config = dict(
    n_layer=8,
    d_model=768,
    n_head=12,
    n_kv_head=12,
    head_dim=64,
    d_mlp=2304,
    vocab_size=27522,
    activation='geglu',
    norm='rmsnorm',
    norm_place='peri',
    norm_eps=1e-05,
    positions='rope',
    rope_base=10000.0,
    rope_fraction=1.0,
    qk_norm=True,
    attn_scale=0.131,
    bias='none',
    tie_embeddings=True,
    parallel_block=False,
    extras=['capped logits'],
    init='normal',
    init_std_qkv=0.0115,
    init_std_o=0.00288,
    init_std_up=0.0115,
    init_std_down=0.00166,
    optimizer='muon_variant',
    lr=0.0013,
    lr_mult_up=1.34,
    beta1=0.95,
    lr_head=0.00456,
    grad_clip=2.0,
    warmup_steps=86,
    schedule='cos',
    final_lr_fraction=0.1,
    batch_tokens=[131072, 262144, 524288],
    seq_len=512,
    doc_mask=True,
    train_tokens=1932000000,
    steps=6616,
    dataset='wikipedia_en',
)
Each number is 128 + 32 x the weight over the matrix's rms, rounded and kept within 0 to 255. Layers, rows and columns count from 0.

# layer 3 MLP up, 2304x768, rms 0.0981, rows 2164-2168, columns 96-191
[[176 108 138 115 111 123 213 111 109 104  73 110 137 134 104 103 145 166 108 155 169 145 128 105 123 134 185 185 117 139 139 154  97 184 140  84 125 160  93 188 127 161 197 139  90 109 140 138  88  45 117  95 124 135 165 175 139 108 135 162 112 130 151 181 137  82 150 182 137 145 139  52 106 142 114 145 156  90 119 150 167 111 102 146 114 141 196  71 145 150 105  67 101 117  89  74]
 [162 145 132 153 175 153 106 170 127 119 108 140 163 111  99 155  97 151 143 161 161 136 129 151 114 157 209  82 113 132 225 152 177 114 147 125  81 150 142 158 149 115 104 143 176 171 128  84 199 158  75 112 111 167 140 124 139  94 128 120 103 117 108 158 138 116 110 122 134 185 110 128 201 118 149 147  79 130 127 122 129 204 134 101 115 154 111  90  75 119 132 148 157 146 194  88]
 [111 164 136 126 211 108 134 123 126 114  83 113 101 114 159 168 180  68  89 162  97  84 145  87  93  89 154 135 175 159  64  95 108 109 195 142 132  98 167 162 183  90 138  96 143  64 105  75 139 140 132 155 142  94 120 133 142  47 113 139 158 114 108 153  79 102 126 103 139 117 193  89  59 121 155 127 128  95 127 167 145 135  73 129 137 175 133 164 169 127 133 100 124  98 103 113]
 [127 171 116 121 151 150 119 112 160 115 112 118 154  98 140 155 109 131 119 161  84 156  81  83 169  81 193 162 134 160 132 145 147 121  99  98 127 131  85 114 140  85  89 148 117 107 102  62 154 108 137 143 112 106  86  97  80 152 110 173  97 121 149 117  93 150 126 147  76 148 117  96 141 126 119 140 160 191 119 116 102 122 115 111  86 169  92 161 142 147 168 108 126 176 137 167]
 [112  84 182 154 158 122 136  82 121 110  91 170 131 135 118 150 134 136 124 136 144 169  92 146 125 136  77 107  79  85 174 109 144 127  84 128 136 102 153 128 121 117 101  97  99 163 131 109 219 149 158 114 153 131  81 104 195 108 112 137  88 162 124 132  91 139 112 173 126  57 142 136 120 156 110 153 100 156 154 112  82 129 172 113 100 105 124 141 131 138  53 106 149 120 178 165]]
# layer 3 MLP down (transposed), 2304x768, rms 0.0694, rows 2164-2168, columns 96-191
[[ 94 148 213 190 126 155  89 129  80 146 155 122 135  68 126 156  74  85 113 117 135 124 104 111  67 149  90 138 102 116 147 133 124  80 144 159 113 118 160  93 125  85 183  88 158 118  91  90 149 184 155 114 104 142  94  97 116 192 152  81 111 119 114 105 137 155  75 100 108 157  96 123 135 143 129 140 125 192 159 153  64 160 202 119 181 194  62 177 142 158 100 139 115  99 106 110]
 [121 113  89 180 106 147 118 149  83 133  75 104 115 152 187 109  65 130 130 110 111 143  93 137 103 108 144 184 172 119  61 145 148  94 167 114 139 134 102  97 122 141 158  93  93  85  73 152  63 163 216  82 120 157 137 129 157 164 108 124 108  79 130  63 120 107 134  94 127  77 113 191 133  90 134 103 159 145 118 109 123 137 110 102 111 151 163 158  83 126 105 106 117 113  69  69]
 [162  72 171 137  85 107 149 189  84 122 143 127 175 143  80  97  87 133 122 122 174 158 126 127 160 116 164 106  51 134 189 142 146 146 127 122 105 128  65 139 123 121 155 155  98 157 112 137 116 146  98 135  96 153 123 139 140 163 171  91 137 119 143  97 122 131 110 123 122 150 113 145 162 126 111 124  63 113 142  60 126  69 165 147 141 136 110 119 105 141  88 103  98 152 108 138]
 [132  59 107 137 136 157 108 118 131 140 165 130 158  82  43 152 157 100  91  90 144 184 110 174 106 208  59 145 128 161 155 106 122 175 145 154 103 129 131 129 147 115 125 173 122 127 187 195  61 114 127  74 137 121 148 175 173 142 101 177 168 185 131 129 103 109 137 155 106 188 100 138 133 108 159 193 120 115 131 124 159 116 178 130 120  86 252 134 143  68 151 107  81 108 108  85]
 [140  93  61 147 116 112 131 125 129 173 150 129 101 147 154 160 149 157 154 133 121 118  85 125 132 145 190 151 160  98  97 127 107 150 146 154 141 129  99 115  87 114 154 157 180 151 134 134  91  90 141 160 125 117 170 139  89 137 119 131 142 124 108 118 155 141 142 125 128 181 132 134 109  76 156 103 139  91 139 137 156 134 163 120 154 131 100 107 114 167 160 160 161  99 104 114]]
# layer 3 MLP gate, 2304x768, rms 0.0925, rows 2165-2168, columns 96-191
[[163 125 105 125 152 129  93 144 110  91 137 132 139  91 139 117 110  91 126  92 165 139 122  72 128 163  84 124 145 117 106 157 135 147  90 185 174 188 155  77 129 122 160  85 124 136 163 151  77 131 158  99 142 106 130  86 122 160  39 101  88  75  93  28 180 166 147 130 163 141 168 111 154  60 139 112 122 194 119  71  99 131 171  92 165 154 172 155 113 117 146 155 119 107 111 184]
 [182 149 190 145 133 131  90 153 156 179 144 140 124 142 201 152 153 123 127 168 120 151 148 123  57  90  84 104 154  85  80 104  60 135  86 156 121 164 177 164 103 147 113 137 138 146 178 158 100 147 134 101 108 157 112  88 123  95 170 136 118 148 137 153 117 157 165 124 174 149 112 106  69 102 123 118 122 123 110 130 133 184 128  78 135 151  94 122 161  98 135 122 105  97 112 168]
 [137 197 149 126 162 127 115 109 159  94  61 116 151 144 176  72  86 180 168 166 113  76 151 128 192 102 166 135 184 116  94 182 145 106  85 137 156 104 126 138 110 131  91  80 137  94  82  96 163 126  96 178 133 135 123  53  92 117 128 119 122  84 138 114 111 128 154 153 134 139 142 109 158 168 130 100 155 146 107 112 126 170  98 153 124 185  76 143 114 167 122 110 157 141 134 103]
 [144 139 140 162  80  90  93 123 151  79 127  97 111  87 125 115 126 152  86  82 120 126 168 119 158 178 113  65 110 138 120 118 165 132 111  75 134 151 149 136 130 118 137  89  98  87  69 197 144 150  97 122  98 152 158 136 173  96  51 138 109 148 114 138 135 108 161 129 113 101 116 118 116 185 112 181 107 163 117 103 110 160 146 118  84 156 147  94 141 122  88 122  68  71 159 144]]